Part of a small language model's weights.
Size: 10 layers, MLP 1152 tanh GELU, vocabulary 16384, 27.6M parameters.
Each number is 128 + 24 x the weight over its row's rms, rounded and kept within 0 to 255. Layers, rows and columns count from 0. The size above them is the row's rms in percent of the matrix's.

# layer 4 attention query, 384x384, rms 0.0582, rows 0-36, columns 48-95
size [ 99  97 104  94  90  98  99  97  98 100  99 102  95  97 101 101  98  94 101  97  93  96  96  97 103  96 101 100  92  98 100  97 102 109 103 109 109]
[[116 119 127 131 110 179 103 115 106 114 145 146 106 151 140 145 138 128 129 102 104 118 133 103  94  69 138  89 116 115 129 138  66  69 116 133 149 128 114 143 159 115  85 169 153 125 144 119]
 [113 147 110 100 163 132 100 170 149 123 111 116 122 171 139 132  97 148 142 156 102  92  83 130 107 186 146  79 121 159 117 136 106 143 139 155 135 155 171 158 108 145 155 150 122 145 129 132]
 [161 145 121 125 129 150 109  96  91 117  99 118 109 110 114  81  79 174 154 119 116 120 107 147 129  92 103 145 146 148 118 149 110 139 122 135 102 130 102 144 142 152 150 115 154 140 118 100]
 [114 161  98 118 149 119 108 106 135 154 120  95 116  83 156 143 156 116 153 121 144 103 112  79 119 141 141 120 154 145 129 165 123 118 165 165 154 115 157 142 128 121 142  88 130 129 121 182]
 [ 96  93 137 143 122 120 161 121 167 114 139 162 115  79 174 149 146 137 128 120 105 142 120 131 128 131 129 120  98  69 108  86 133 118 106 141 139 134 125 149 129 126 105 128 130 100 161 108]
 [ 71 114 116 104 108 157 117 152 148 115 138 110 130 109 107  89 103 122 116 145 140 132 128  91 153  99 143 133 121 139 109 135 153 156 128 118  99 150 126 114 165 100  87 145 160 125 110 145]
 [146 123 139 113 142 142  99 155 140 101 101 120 126 124 148  90 143 130 125 109  50 136 137 111 129 137 115 124 193 131 148 139 108  85 122 144  65 114 119 108 113 130 159  71 157 169 169 114]
 [158  70 183  71 113 126  55 152 110 117 171 158 156 109 107 134 189 150 153 139 124 131 129  89 154 125 107 106 117  96 124 141 160 126  91 146 126 112 123 115 111 161 132 156 162 123 146 131]
 [169 128 133  81 155 130 130 134  96 111 131 137 143 176 148 147 140 136 115 138 149 109 135 122 131 140 151 137 134 126 115 139 162 132 137 122 106  91 123 165 178 130  96  87 106 104 132 110]
 [112  98 135 130 132 128 113 114 100 108 154 115 127 133 119 130 186 173 159 101 114  87 138 149 121 122 120 105  86 102 116 136 148 153 127 133  64 107  97 125 172 123 113 160 118 136 116 133]
 [154 122 115 139 133 130 143 156 153 127 152 163  92  68 114 170 113 122 113 116  91 150 171 110 103 110 122 126 164 108 114 173 133 140 126 123 144 129 122 147 111 155 115  70 106 108 116  81]
 [131 114 114 104 150 108 149 156 107 140 118 152 135 112 116  97 120 169 143 153 153 151 156 143 108 155 146 126 131 101 129 149 134 151 170 113 140 114  95 133  90 128 109 132 117 148 124 119]
 [ 92 160  79 140 119 122 149  81 121 104  93 102 135 148 151 105 166  83 123 139 141 163 126 124 120 172 111 148 131 139 155 112 140 128 147 131 119 106 114 119 130 146  90 102 152  70 167  86]
 [134  86 129 149 148 147  99 111  86 112 106  97 136 166 155 114 124 129 103 130  89 103 129 128 108 142 135 143 156 172  84 101 138 141 121 125 134 133 119 135 133 135 115 116 146  79 119  80]
 [143  85 121 150 108 171 121  88 130 134 160 115 147 159 145 122  97  90 135  95 107 123 144 143 117 136 166  76 165 142 123 155 145 136  97 142 144 107 135  96 105 152 101 130  94 139 160 115]
 [ 80 163 167 145 150 139 107 115 138 115  99 141 111 122 110 134 116  85 119 144 118 149 159 133 109  99 114 125 125  96 159 108 147 157 124  90 132 117 111 145 113 125 117 153 133 130 152 109]
 [108 140 167 140 150 189 111 130 125 129 141 130 117 118 175 151 162 149 138 155 118 134 171 124 159  95 115 129 127 151 119 125  89 119  73 131 123 164 100 118 163  70 163 110 102 104 124 131]
 [121  78 122 109  94 121 102 115  97 163 157 111  91  96 118 104 139 129 159 107 135  89 102 127 109 108 100 112 113  73 149 130 132 140 138 100 105 126 165 152 105  79 108 108 130 119 138 136]
 [119 110 125 165 101 110 108 158 154 110 135 124 112 104 161 110 108  88  90 136 104 184 141 152 154 102  91  97 123 114 137 145  96 113 151 131 119 172 141 123 161 169  68 173 142 168 122 102]
 [128 114  96  83 121 135 171 111 135 113 106 126 138 145 112  92 121 148 120 118 140 116 137 126 137 144 163 127 182 163 125 134 128 114  81 129  97 149 121 131 111 156 129 126  94 132 136 118]
 [115 129 150 156 107 153  93 148 143 145 116 131 142 132 107 162 151 134 139 141  82 139 111 135  97 144 116 124 107 101 114  94 150 150 124 133 101 127 170 143 125  58 158 119 108 150 147 115]
 [ 60  78 123  65 133 117 142 136 122 149  70 132 109  79  81 122 128 118 133 128 123 113 104 100 166  89 146 123  87 194 103 127 110 104 152 175 127 130 151 164 135 132 140 136 113 109 111 162]
 [106 141  96 138 129 112  94 115 128 140 151 163 137  90 136 125 150 155 154 163 120 151 103 105 147 112 126 138 127 121  96 149 124 142 100 118 117 129 139 135 139 186 113  75 147 139 145 179]
 [114 118 144 140 127 159 140 120 120 124 147 128 121 110 108 198 156  81 147 140 156 157 133 137 112 149 139 131  88  82 115 135 116 167 107  89  77 128 132 142  88 124 154  87 121 109 151 135]
 [143 122  79 136 142  92 134 138 122 148 150 110 112  97 124 134 118 110 159 141 132 107 101 112  87  98 146 173  90 146 142 129 112 117 139 137 147 135 110 115 171 128 155 116 139 155 138 127]
 [132 104 167 132 110 155 119  82 144 174 146  77 125 121 131 168 132 146 119 102 144 133 170 128  91 129 154 102 125 119 161 164 187 138 127  80 124 121 124 101 151 126 130 133 103 117 148 108]
 [120 119 125 123 113 193 139 147 157 110 164 129 138 136 141  97 106 138 150  94 126 154 144  98 141 153 131 147 133 159 150 124 110 151 137  75 134 141 143  73 152 109 129 123 147 110  94 121]
 [119 148 102 143 123 120 136 132 107 124 108 141 111 143 157 171 166 167 112 134  92 105 155  97  98 124  61 143 148 126  91 148 160 158 117 157 120 103 127 117 115 105 144 122 135 123 128 127]
 [102 114 115  92 113 121 152 140 104 112 188 141 100 111 125  78 123 130 137 132 121 155 149 140 102 121 168 138 135 104 120 171 142 154 116 137  71 126 134 120 114 100  95  77 120 131 127 161]
 [129 136 126 182 103 111 107 128 124  93 129 123 147 127 110 112  80 135 137 153 189 141 150 141 146  89 156 113 118  99 124 125 143 106 158  98  92 174 112 150 102 101 117 174 149 158 126  95]
 [112 120 119 144 137 106 116 131 110 135 127 103 149  93 182 109 120 113 129 138 148 139  95 145 134 138 182  95 105 100 120 100 146  98 135 117 127 124  87 116 157 150 120 128 100 137 139 117]
 [134 123 137 126 140 131 133 118 113 145 156 127 139 130 110 114 115 131 144  85 120 111  89  89 141 113 133 130 144  69  83 114 106 122  79  98 107 107 105 148  99 118  79 112 143 132 120 121]
 [135 151  94 148 132  93 140 120 134 167 132 151  98 109 126 113 115 146 118 102 102 105  98 119 133 161 149 103 147 114 102 110 142 121 148 115 149 132 172 122 158 154  97 187 138 171 145 115]
 [141  73  87  94  93 147 110 143 144 115 114 156 133 118 113 147 115 117 135 128  80 101 137 130 103 141 124 135 142 106 112 142 138 117 130 150  81 145  97 163 123  86 131  91  97 147 111 127]
 [132 155 155 156 148 156 187  99 113 147 161 178 102  96 145 117 133 127 131 131 155 137 110 152  95 129 183 102 112  85 126 105 148 134 130 141 116 156  89 163 134  90  98  97 112 136 148 101]
 [156  88 118 179 134 136 142  97 143  71 116 125 104  75 133 102 150 127  88 137 135  98 128 127 117 142 134 158 106 188 100 123 109 108 100 182 113 149 204 131 125 117 139 156 112 113 102 137]
 [133 106 141 128 158 107 135 124 137 114 164 118 128 120  89 105 133  88 149 153 131 117 128 126 130 161 153 139  87  73  83  95 119 153 117 140 169 144 136 122 147 118 126 113 104 145 133 104]]
# layer 4 attention key, 384x384, rms 0.057, rows 0-36, columns 48-95
size [ 95  98 101 101  92  96 102  94  99  95  98 102  91  92  96  99  96  98 100  97  96  97  98  97 106  98 102  98  89  97  98  97  99 104 104 103 108]
[[ 96 195 127 119 120  61 149 135 107 140 123 104 120 155 135 144 128 171 143 155 126  97 130 138 153 162 170 130 142 103 111 125 144 165 136 115 118 147 170 103  87 108 113 145 127 125 123 155]
 [164 117 116 104 118 134 117  84 112 145  96 188 113  99 120  94 111 152 109 136 108 103 152 148 121 129 152 121  92 103 106 129 128 178 144 114 145 109  94 138 163 144 138 126 103 113 149 132]
 [123  98 157 151  70 130 104 120 134 107 123 122 146  71 109 153 119 105 115 107 155 141  85 101 127 135 168 143 146 147 121 111 177 100 140 132 105 147 168 115 123 112  98 121  86 109 114 175]
 [153 122 147 128 135 109 176 134 100 121 132 108  95 131 102 129 138 147 100 109 168 126 131 176 138 140 123 167 109 153 131  92 136 135 156 107 113 115  84 135 133 120 136 151 122  99 115  86]
 [132 151  76 116 129 101 138 127  93 118 136 102 124 120 105  90  98 127 151 129 178  77 150 143 157 122  89 155 108 142 144 132 112 131 129 111 119 170 133 114 163 108 131 156 132 121 105 140]
 [117 112 120 147 122 112 131 158 101 131 133 113  98 129 144 142 156 130 145 156 132 174 125 114  94 117 117 138  75 116 104  82 135 169 188 122 111 126  92 139  91 122 117 131  93 155 135 136]
 [141 148 114 185 138 103 126 108 112 164 115 124 121  82 161 150 126  95 111 156 163 153 103 132 136 178 167 109 139 129 103 122 160 116 148 157 153  94  97 146 112 152  95 107  80  75 145 134]
 [120 114 100 122 123 109 142 137 151 138 124 134  78 130 177 123 106 172 128 137 133 134  63 141 114 145 115 143 117 120 139 101  93 124 120 131 141 131 144 130 145 114 149  94 146 154  72 131]
 [ 95  98 114 135 126 124 116 132 172 112 116 120 129 134 191 138 111 133 150 119 191 123 100 111 144 130 148 143  85 105 124 126  92  86 113 131 164 150 129  89 144 144 112 140 127 105 152 139]
 [155 144 132 129  92 130 153 136 149 148 125 130 119 122 140 109 114 119 158 163 159 120 147 108 108 126  98 121 123 146 116 110 107 117 141 128 184 120 137 117  94 127 149 155 130 111 135 133]
 [109 140 134  68 148 140 130 110 135 109 118 156 138 118 137 127 120 146 138 132 137 164 107 133 107 169 153 111 119 167 118 124 149 107 154 152 110 129 185 145 122 116 129 103 151 160 177  95]
 [108 156 119 110  76 123 109  99 147 135 128 120 113 110 104 158 104 130 141 102 152 125  98 113 164 100  87 140 108 150 103 115 136 146 176 154 156 150 146 175 110 137 162 182 126 118 156 129]
 [144 102 127 172 127 151 126 171 151 156 121 131 133 128 113 116 158 129 121 124 126 120 153 154 174  86 105 140 119 136 140 139 113 110 115 155 118 159 104 137 152  96 122 141 102 144  94 156]
 [135 143 140  95 134 137 147 152 168 126 171 127  88 116 142 156 130 134 150 114 149 178 115 139 157 149 157 126 116 112 113 144 143 140 115 143  89 136  85 149 143 118 139 117 145 141 130 135]
 [178 127  72 126 132 158 145 137 118 103 133 102  88 124 153 144  90 131 125 121 143 114 122 152 124 107 184 153 125 130  87 101 153 131  90 126 142 119 102 151 118 104 130 158 146 140 130 135]
 [141 131  90 130 135 112 134 126 129 145  96 132 140  92 147  94 107 132 112 134 148 118 108 122 106 151 184 149 156 125 132 144 108 118 167 147 102 190 110  91 179  96 141 101 108 107 134 147]
 [112 119 146 139 110 148 146 149 133 138  76 111 143 162 116 101 153 115 112 112 114  94 103 140 129 171 113 127 107 134 134 118 160 114 120 102 110 105 138 127 132 150 147 125 164  82 128 154]
 [133 148 145 102 113 116 119 154 133  77 110 138 140 151  99 156 109 161  81 126  64 159 148 142 163 126 157 128 138 171 113 103 120 128 144 150 115 130 136 121 117 157 126  90 125 150 149 158]
 [148 134 141 122 158 159 151 178  94 135  92 136  97 117 160 185 146 130 132 148 171 157 160 119  91 142 123 119 130 139 137 132 186 199  93 107 138  84 110 106 102 120 153 117 126  82 119 160]
 [156 145 128 147 127 144  87 133 135  99 145 122 132 132  90 136 110  97  92 122 116 108 106 154 119 123 115  83  95 120 128 153 170 102 116 168 182  96 182 111 121 125 151 126 142  91 110 105]
 [128 126 132 150 154 109 167 132 128 124 145 105 128 145 117 119  90 104 134  98 163 102 154 130 128 173 146 152 115 139 131 107 136 127 105  96 130 110 110 125 140 148 118  99 147 109 141 139]
 [156 128 136 180 155 125  94 159 152 133 122 110 118 138 125 124 116 127 125 121 101 100  92 153 106 159 122 139 152  85 108 154 108 129 165  91 118 136 125 164 120 113 152 128 128 157 138 124]
 [ 70 125 121 109 165 121 110 145 114 128  99 123 105 113 183 118 124 148 112 134 100 171 120  87 142 171 144 166 144  94  83 133 177 141 151 122 107 118 147 144 104  97 148  81 124 138 116  66]
 [116 164 126 131 102 126 130 149 122 111 155 112 144 107 135  86  78 134 135 161 175 113 134 107 120 120 156  77 127 100  98 120 154 160 118 127 198 126 152 157 150 153 119 153 139 134 128 155]
 [159 144 167 105 125 133 100 123 144 164 100 117 124 124 134 126 101 133 141 100 142 112 137  82 156 122  47 112 146 152 123 148 122 135 104  91 158 121 109 136 104 158 135 171 135 131 107 141]
 [136 148 124 129 106 135 169 123 153 128 143 153  81 104 126 118  91 119 156  88  98 118  99 134 100  91 130 156 155 154 118  92 101 125 130 130 118 120 127 160 116 105 136 112 140 169 120 133]
 [124 125 112 199 177  96 107 120 112 144 114 106  81 134 146 143 112 111 131 141 123 109 101 157 135  90  89 163 130 129 114 118 129  81 102 160 112 151 160  99 162 162 157 122 146 105 110 153]
 [120 137 160 147 112 160 117 146 154 154 119 100 154 115  98  93 142  96 115 119 128 175 115 103 146 152 176  87 157 116 104 109 122 129 132  84 116 140 125 163 118 171 105  94 125 117 133 123]
 [146 112 112 117 143 153 124 104 113 171 120 134 136 152 110 136 146 102 122 118 145 140 104 127 113 100 128 127 104 133 112  94 123 121 152 116 123 157  87 107 133 103 157 143 128 137 119  82]
 [127 117 102 140 139 141 130 130 146 140 167 175  58 126 127 115 152 137 178 119 147 124 103 100 104  84 137 126 123 119 126 121 139 145 107 151 112  91 171  97 148 130 137 171 145 121 129 132]
 [171 142 132 140 143 114 105 137 137 150 118 135 129 113 100 110 110 144 143 152 159 157 131 113  83  99 137  79 127  75 108 142 123 155 183  64 124 122  97 161 149 161 139 121 100 146 179 135]
 [128  99 147 123 139 135 132 152 137 111 161 105 156 113 117 147 142 137 117 149 172 169 144 131 130 148 130 127 129 133 165 111 142 130 149 124 137  97 128  80 123 117 152 184 130 150 150 138]
 [100 101 106  92 130 177  96 116 121  90 144 153 148 145  96 140 135 142 147 142 143 107 120 123 139  79  95 164  88 133 110 131 126 102 100 147 123 174 107  67 117 105 127 128 114  62 110 114]
 [ 85 111 101 169 155 121 116  99 118 114 135 103 103  73 121  81 120 161 100 111 177 134 128 127 158 147 141 156 144 162 126 132 115 131 169 184 142 131 136 146 162 130  96 113 149 110 151 135]
 [129 133  93 172 124 119 149 116 123 129 144  65 147 127 118 124 109 111 160 127 179  92 162 109 120 103 130 123 128 135 149 124 156 125 158 101 158 102 126  85 153 103 131 202 122 127 161 144]
 [180 101  75 140 114 119 125 147 152 130 153 163 144 152 127 110 124 123 151  99 159 126 132 143 118 154 160 131 145 107 167 128 166  84 127 140 144 139 123 158 186 126 128 102 149 112 132 111]
 [108 135  84 125 101 139 129 135 108 133 137 105 152 149 152 118  72 166 180 155 154 122 131 122 142  91  71 138 100 128 124 110 124 126 145  93 151 113 110  93 106 110 159 170 148 166 117 164]]
# layer 4 attention value, 384x384, rms 0.0816, rows 0-31, columns 48-95
size [ 98 101 104  95  98 111 109 106 106 109 109 105 102 100 104 109 110 107 103 105 104  98  98 104  99 111 105 112 108 105 104 108]
[[143 168 118 110 150 118 156 119  87 133 160 137 149 129 144 166 113 117 148 152 128 108  90 121  64 135 123  98  88 111 120 148 136 144 145 142 153 126 110 159 126 126 109 171 115 110 143 131]
 [ 89 139 127 164 127 143 153 132 105 128 141 109  98 135 148 134 157 145  94 127 126 106 124 151 133 113 126 125 146 152 111 132 126 104 140 117 113 140 113 142 147 135 128 182 153  84 151 152]
 [134  93 103 142 135 161  95  99  49 114 134  90 122 117 130 122 139 143 125  94 119 112 118 146 138 184 148 120 135 130 130 100 117 131 154 100 136 139  86 109 114 170 159 147 105  98 155 168]
 [132 141 156 118 121 143 142 148 165 142 104 141  90 143  60 127 106 128 120  77 113 103 120 143 107 102 142 138 148 160  89 111 107 194 124 129 122  96 128 129 164 128 123 101 125 151 141 141]
 [106 130 115 120 160 144 113 121  78 106 138 106 113 114 117 131 164 119 164 147 119 145  81 130 111 129 146 136 106 127 134 124 152  53  60 162 118 152 142 166 115 132 134 112 129 117 131 139]
 [ 87 132 136  93 143 161 125 151 147 142 115 145 108 135 139 133 151 120 153 176  96 134 125 127 151 127  91 133  60 152 112 116 141 158 196 133 147 146 116 180 124 155 115 126 135 108 117 117]
 [117 102 141  91 164  63 132 144  97 157  78 138 102 111 144 112 164 167  81 131 128 111 132 145 208 118  87 155 136  83 171 142  96 134 124 147 136  89 124 102 131 151 141 108 140 133 142 149]
 [130 138  95  99 117 150 128 106  70 157  99 136 168 114  94 140 153  80 109 138 152 132 119 127 158 141 124 151 159 100 124 136 119 108  86 136 121 126 118 169 114 145 147 104 118 180 120 190]
 [108 119  97  99 180 137 106 143 153 116 139 161 127 118 125 125 170  85 135 126 107 119 124 132 126  90 124 153 127 107 117 142  98  71 109 149 105 118 118 143 108 106 139 114 163 108 106 138]
 [146 127  95 141 104 133 207 106 163 123 149 153 146 137 121 124  95 119 159 116 169 121 175 111 103 175 125 128 178 136  77 114 130 117 133 188 135 125 144 157 115 127 127  79 137 168 100 127]
 [139 139 164 155 149 144 112 161 165  99 137 167 102 132 113 150 166 180 131 194 145 136 119 150 110 129 137 170  97 139 128 115 140 152  68 131  90 154  97 163  82 143 106 108 154 148 162 124]
 [101 162 179 127 131 151 161 151 131 119 165 141  92 141 133  96 152  94 172 122 151  95 108 115 130 120 137 156 133 137 167 134  83 145 159 111 147 134 126 115 128 116 116 113 109 141 124 120]
 [100 116 137 128 143  86 176 108 120 150 139 154 160  66 117 124 140 115 145 147  98 168 137  96 160 147 122 130 153  97 188 152 109 114 157 126 140 109 110 100  80 165 125 130  79 144 177 133]
 [112 117 137 132 151 152 115 150 110 145 106 146 105 128 127 116  97 171 137 110 144 103 137 157 102  56 153 142 127 145 103 141  83 104  90 125 162 134 156  83 130 140 150 124 113 176 150  82]
 [106 131 162  90 159 101 121 135 114 116 121 127 142  83 162 135 166 112 121  93 114  91 113  86 151 115 122 116 132 163  58 105 137 135 144 157 149 132 132 158  88 148 133 117 128 132  97 171]
 [ 96 147 127 115 138  96 104 134 121 131 108 155 151 114 136 123 155 133 120  82 140 138 111 155 160  94  70 150 166 111 127 105 111  91 152 138  97 112 165 165 137 108 140 161 117 158 105 131]
 [129 107 142 138 166 146 157  96 108 125 126 128 168 136 121  93 133 134 154  99 116 130 138 106  97  97 136 133 121 102 137 129  98 155 116 143 156 144  80 120 149 184  90 115 114 135  86  89]
 [ 81  95 127 122 113 152 150 112 172 161 175 116 161 155 130  84  86 165 152 116 111 145 128 115 151 134 115 128 132 145  89 173 143 163 115 127  86 134 119 158 106 155  83 134 126 118 160 143]
 [121 125 109 152 146 142 106 128 139 167 129  92 124 170 129 104 116  89 144 108 142 110  81 145 105 147  97 153 173  93 131 110 110  88 115 104 142 118 102 126 122 112 114 192 113 125 135 133]
 [164 112 110 117 116 120 116  72 149 124 126 128 162 144 175 161  66 144 119 164 133 128  88 108 142 153 111 155 121 145 108 164 164  81 141 163 121 158 114  97 136 172 128 137 154  96 114 120]
 [127  92 165  98 121 134 138 161 127 132 147 146  96 100 164 104 114 113 134  93 110 128 102 124 117 123 100 130 115  99 130 154 143 113 149 100 145  76 141 133 144 142 127 149 106 163 128 115]
 [152 116 145 134  94 131 146 143 124 150 163 152 120 173 124 106 127 104 139 146 102 137 145 144 139  95 136  74 163  96 128 136 127 126  77 103 122 117 122 135  95 205 131 149 159 132 171 137]
 [147 113 143 131 130 130  84 137 105 123 103 142 130 134 111 132 140 145 104 129 141 112  82 174  75  76 105 106 146 150 153 172 136  86 151 177 117 140 133 141 117 137 103 102 209 120 143 147]
 [127 144 133 122 146 129 100 118 104 138 154 117 105 122  67 138 145 148  96 133 139 127 126  93 143 163 138 100 124 155  85 156 150 131 108 120 123 110 189 129 117 178 139 151 102 123 134 127]
 [131  73 137 154 115 125  82 104 143 138 150 127 132  59 136 111 133 137 133  99 128  97 120 109  68  95 108 111 107 140 151 122 119  74  63 167 170 126 135 137 150 101 112 152 120 146 120 119]
 [121 130 124 113  99 123 109 149 152 100 161  93 116 141 156 125 115 164 121 109 159  77 148 122 173 117 115 131 127 106  78  96 126 107 125 111 129 165  90 118 169  96 113 150 127 164 177  89]
 [138 127 151 147 110 128 114 109 131  99 140 146 108  69 133 141 126 111  96 133 105 111 108 105 150 144 128 106 144 116 114 134 150  98 124 107 108 171 131 181 114 107 113 108 189 140 152 131]
 [118 133 119  67 120 130 166 144 136  88 138 126 140 143 123 114 138  82 114 128  96 142 168 154 103 173 119 115  93  99 144 112 131 137  91 119  88 126 129 177 163 121 115 104 141 123 120  99]
 [121 183 134 162  93 133 117 124 100 119  97 109  98 161 106 125  90 145 178 114 143 170 144 129  52 129  89 132 127 138 101 120 143 136 147 127 132 119 103 163 136 146 136 149 106 146 116 164]
 [156 113 125 121 118 171  92 132 141 116  94 123 118  82 109 117 125 103 144 146 116 121 142 113 166 168  80 152 107 166 152 121 136 167 123 107 109 131  98 120 118 165 110 118 157 149 111 123]
 [108 141 127  73 127  94 133 143 108 113 116 134 143 142 154 124 137 102 137 119 133 136  99 123 112 117 157 120  99 135 130  93 100 138 116 121 118 111  86 122  81 135 114 113 123 153 126 134]
 [ 81 144 113 146 154  84 124 121 137  84 120  86 112 158 194 109 169 107  86 151 138 132 136 149 117 107 100 129  62 133 148 126 166 166 116 154 135 160 100 126 152  97  80 120 119 111  76 131]]
# layer 4 attention output (transposed), 384x384, rms 0.0726, rows 0-31, columns 48-95
size [104 109 108  99 109 116 112 109 110 118 110 109 106 104 112 111 113 108 110 110 107 106 104 107 106 112 112 125 112 107 109 114]
[[180 129 117 174  97 163 116 139 121 152 137 137 113 141 174 142 128 105 169 104 113 143 109 164 174 179 158 141 129 127 156 102  86 133 108 123 122 118 121  77 147  72 100 147 123 104 155 103]
 [122 139 113 120  77 113  72 111 110 121 154 127 161 133 133 133 135 132 126 163 119 120 109  86 139 146 114 128 125 128  91 140 118 123 174 130 111 115 102 126 133 110  98 104 125 168 126 127]
 [126 110 149 130 135 137 145 141 159 158 150 122 121 116 103 158 136  90 110 127 127 105 107 146 168 101  98 172 164 133 134 124 128 113 172 123 104 123 102 102 130 153 160 143 107 137 129 153]
 [144 155 179 133 118 160 129  96  85 107 100 106 128 117 157 130 194 107 130 161 132 192 128 134 139 113 153 198 112 154 150 134 122 115 100 114  76  86 111 160 117 118 155 137 145  55 120 126]
 [133 128 121 148 127 168 187 168 120 105 122  94 122 107 154 122 112 144 110 111  93 143 127 139  90 120 121 131 139 116 157 105 137 170  67 130 129 145 128 106 115  94 115 111 140 174 116 132]
 [141 130 106 131 172 168 124  85 126 172 124 105 133 109 122 132 109 168 130  97 131 136 143 133 110  97 118 121 163 173 134 106 128  91  71 101 139 111 122 107 139 128 158 107 115  93 140 126]
 [128 117 198 128  65 170 131  81 165 151 123 114 155 157 138 131  90 130 159  89 135 110 120  97 110  98 160 101 140 157 123 138 122 100 124  95 103 114 164 118 142 102 101 146 126 117 122 143]
 [123  92 123 142 129 105 122 153  80 115 145  94 136 108 144  94 155 104  98 119 191 148 166 105  65  81 125  95 130 133 129 106 148 114 106 147 109 160  92 127 124 130 104 140 117 128 147 178]
 [139 146 131 159 126 127 130 129 178 122 132 125 118 115 111 152 113 127 139 121 167 152 164 111 123 120  93 133 183 133 130 141 148 132 131  94  85  93 153 138  97  95 133 112 108 143 144  97]
 [109 137 183  95 132 135  93 165 137 141 170  88 125 142 134 124  81 181 176 135  91 105 103 123  49 137 108 113 120  98 161 105 128 132 142 107 117 107  97 109 122 108 110 128 123 141 128 104]
 [135 136 145 133 137 161 105 110 105 114 124 157 142 128 145 130 124 135 127 129 108 132 174 148 110 127  97 121 153 147 178  92  93 131  79  83 136 153 154 120 149 153 127 136 144 131 134 110]
 [162 109 116 127 157 134 135 132 160 134 110 109 137 117 116 148 119 127 125 134 102 139 151 174 117 135  64  82 131 106 137 108  93 125 134  89  93  90 119 123  95 112 112  94 118 107 156 166]
 [154 102 110 138 106 165 109 146 130 155  81 137 119 150 111 132  73 128 120  97 138 159 107 149 126  79  95  97 153 115 118 121 141 161 134 177 139 127 101 163 111 115 123  98 137 129 124  99]
 [ 59 132 130 162 144 112 165 110 132 128 139 132 109 133 157 173 156 130 183 125 149 101 124 136 111  97 116 147 104 128 109  79  75 163 124 122 113 101 136 158 156 157 141  97 117 127  86 122]
 [118 117 124 123 177 108  96 146 129 145 166 106 121 125 105 127 150 138 131 168 122 148 134  94 162  85 128 140  87 145 126 101 125 146 113 113  99 151 134 148 129  97 110 179 121 133 157 110]
 [161 138 168 123 131 104 134 101 113  92 106  91  90 103  99 118 116 132 111 154 156  85 161  93 121 125 103  81 134 123 158 129 151 132 170 148 100 150 136 120 150 168  75 147  97 168 140 144]
 [128 132 144 130  99 113 118 162 140  91 120  79 130 100 127 150 118 126 107 111 129 123 160 124 176 144 128 149 115 111 116 163 137 111 151 138 150 129 129 146 130 115 133 109 143 137 147 141]
 [121  98 140 111 128 184 150  99 128 132  98 149 128 132 131 129 108 101 115 147 125 165 133  96 118 120 150 121 129 138 137 113 140 101 155 115 134 134 123 115  80 138 131 123 167 143 140  94]
 [137 126 102 133 190 118 118 135 151 116 111 109 153 132 124 134 138 106  96 137 119  92 145 111 146 123 136 145 139 101  89 139 138 146 106 111 102 117 148 129 132 140 126 106 109  71 119 128]
 [126 143 119 114 131 117 118 120 130 141 135 127 159  94  92 137  92 147  91 121 154 116 101 159 102 121 167 101 121 129 174 142 136 194 157 109 122 123 153 129 156 129 131 129 114 151 153 152]
 [155 140 121 155 116 139 141 110 130  95 102 122 125 200  87 123 124 106 100 111 151 128 113 116 124 134 143 166  98 130 128 121 123 159 101 163 142 152 135 117 159  58 129 112 122  93 163 155]
 [172  89 110 113 126 122 124 135 139 143  98 112 110 113  97 130 107 147 104 108 108 123 119 117 105 175 119 134 147 133 126 130 146 148 145 114 131 128 145 105 127 126 117  89 121 126 159  77]
 [120 142  90  67 125 103 161 112 156 143 135 156 116 137 126 117 149 155 108 122  72  77 126 123 148 112 122  80 144 115 108  90 102 146 170 163 109 168 141 141 160 118 139 100 110  87 152 168]
 [140 138 133 129 144 130  93 117 123 146 105 136 116 112 156 111  91 140 136 139 156 130 139  94 129  72 148 146 136  98 147  80 179 117 129 146 114 144 102  98 160 102 126 154 122 154 145 149]
 [121 124 126  98 162 133 155 141 149 169 126 103 111 123 121 165 122 161  91 149 116 158 129 135 129 112 102 143 112 115 111 118 142 156 115 146 149 144 152 130 103  89  98 143 178 108 130 134]
 [159 117 116 156 119 135  93 130 155 112 126 156 132 102 144 118 157 133 101 140 115 115 124 101 129 146 152 170 154 153 114 146 119 153  54 158 113 123 131 167 151 156 141 141 143 152 103 151]
 [111 145 116 159  98 106  81 151 104 125 145 114  99 128 121 159 134 134 146  89 115  81 137 136 124 155 146 159 164  72 140  96 139 124 116 125 112 166  90 110 124 138 120 110 160 139 126 154]
 [171 130 119 173 119 110 157 134 120 143 127 159 109 123 135 121  56 123 141  90  97 126 139  92 136 156 132 188 153 149 102 134 122 104 130 115 141 104 135 136  98 124 126 146 126 154 146 123]
 [125  90 118 165 144 134 142 142 120  94 168 113 156 150 117 127 192 116  89 107 171 103 108 120 166 119 128 154 100 147 169 122 125 144  77 146  99 139  95 130 133 106 114 142 170 178 158 109]
 [106 130 161 131  82 134 170 129 180 119 163 100 153 135 112 126 119 109 156 129 133 100 165 150 116 130 162 112 163 180 140 109 151 156 120 102 142 137 115 147 129  77 122 140 172 124 143 152]
 [159  81  93 132 134 154 116 130 162 120 140 128 121 131 109 156  90 114 153 170 110 121 154 144 146 152 119 197 115 115 177 123 142 127  77 125 133 150 114 117 136 123 138 162 112 165 122 106]
 [129  99 120 151 157 107 143 140 143 116 148 134 116 103 137  80 156 118 115 119  96 114 130 125 149 116 122  98 149 158 147 174 154 106 115 112 134 140 161 118 150  93 156 100 116  99 132 184]]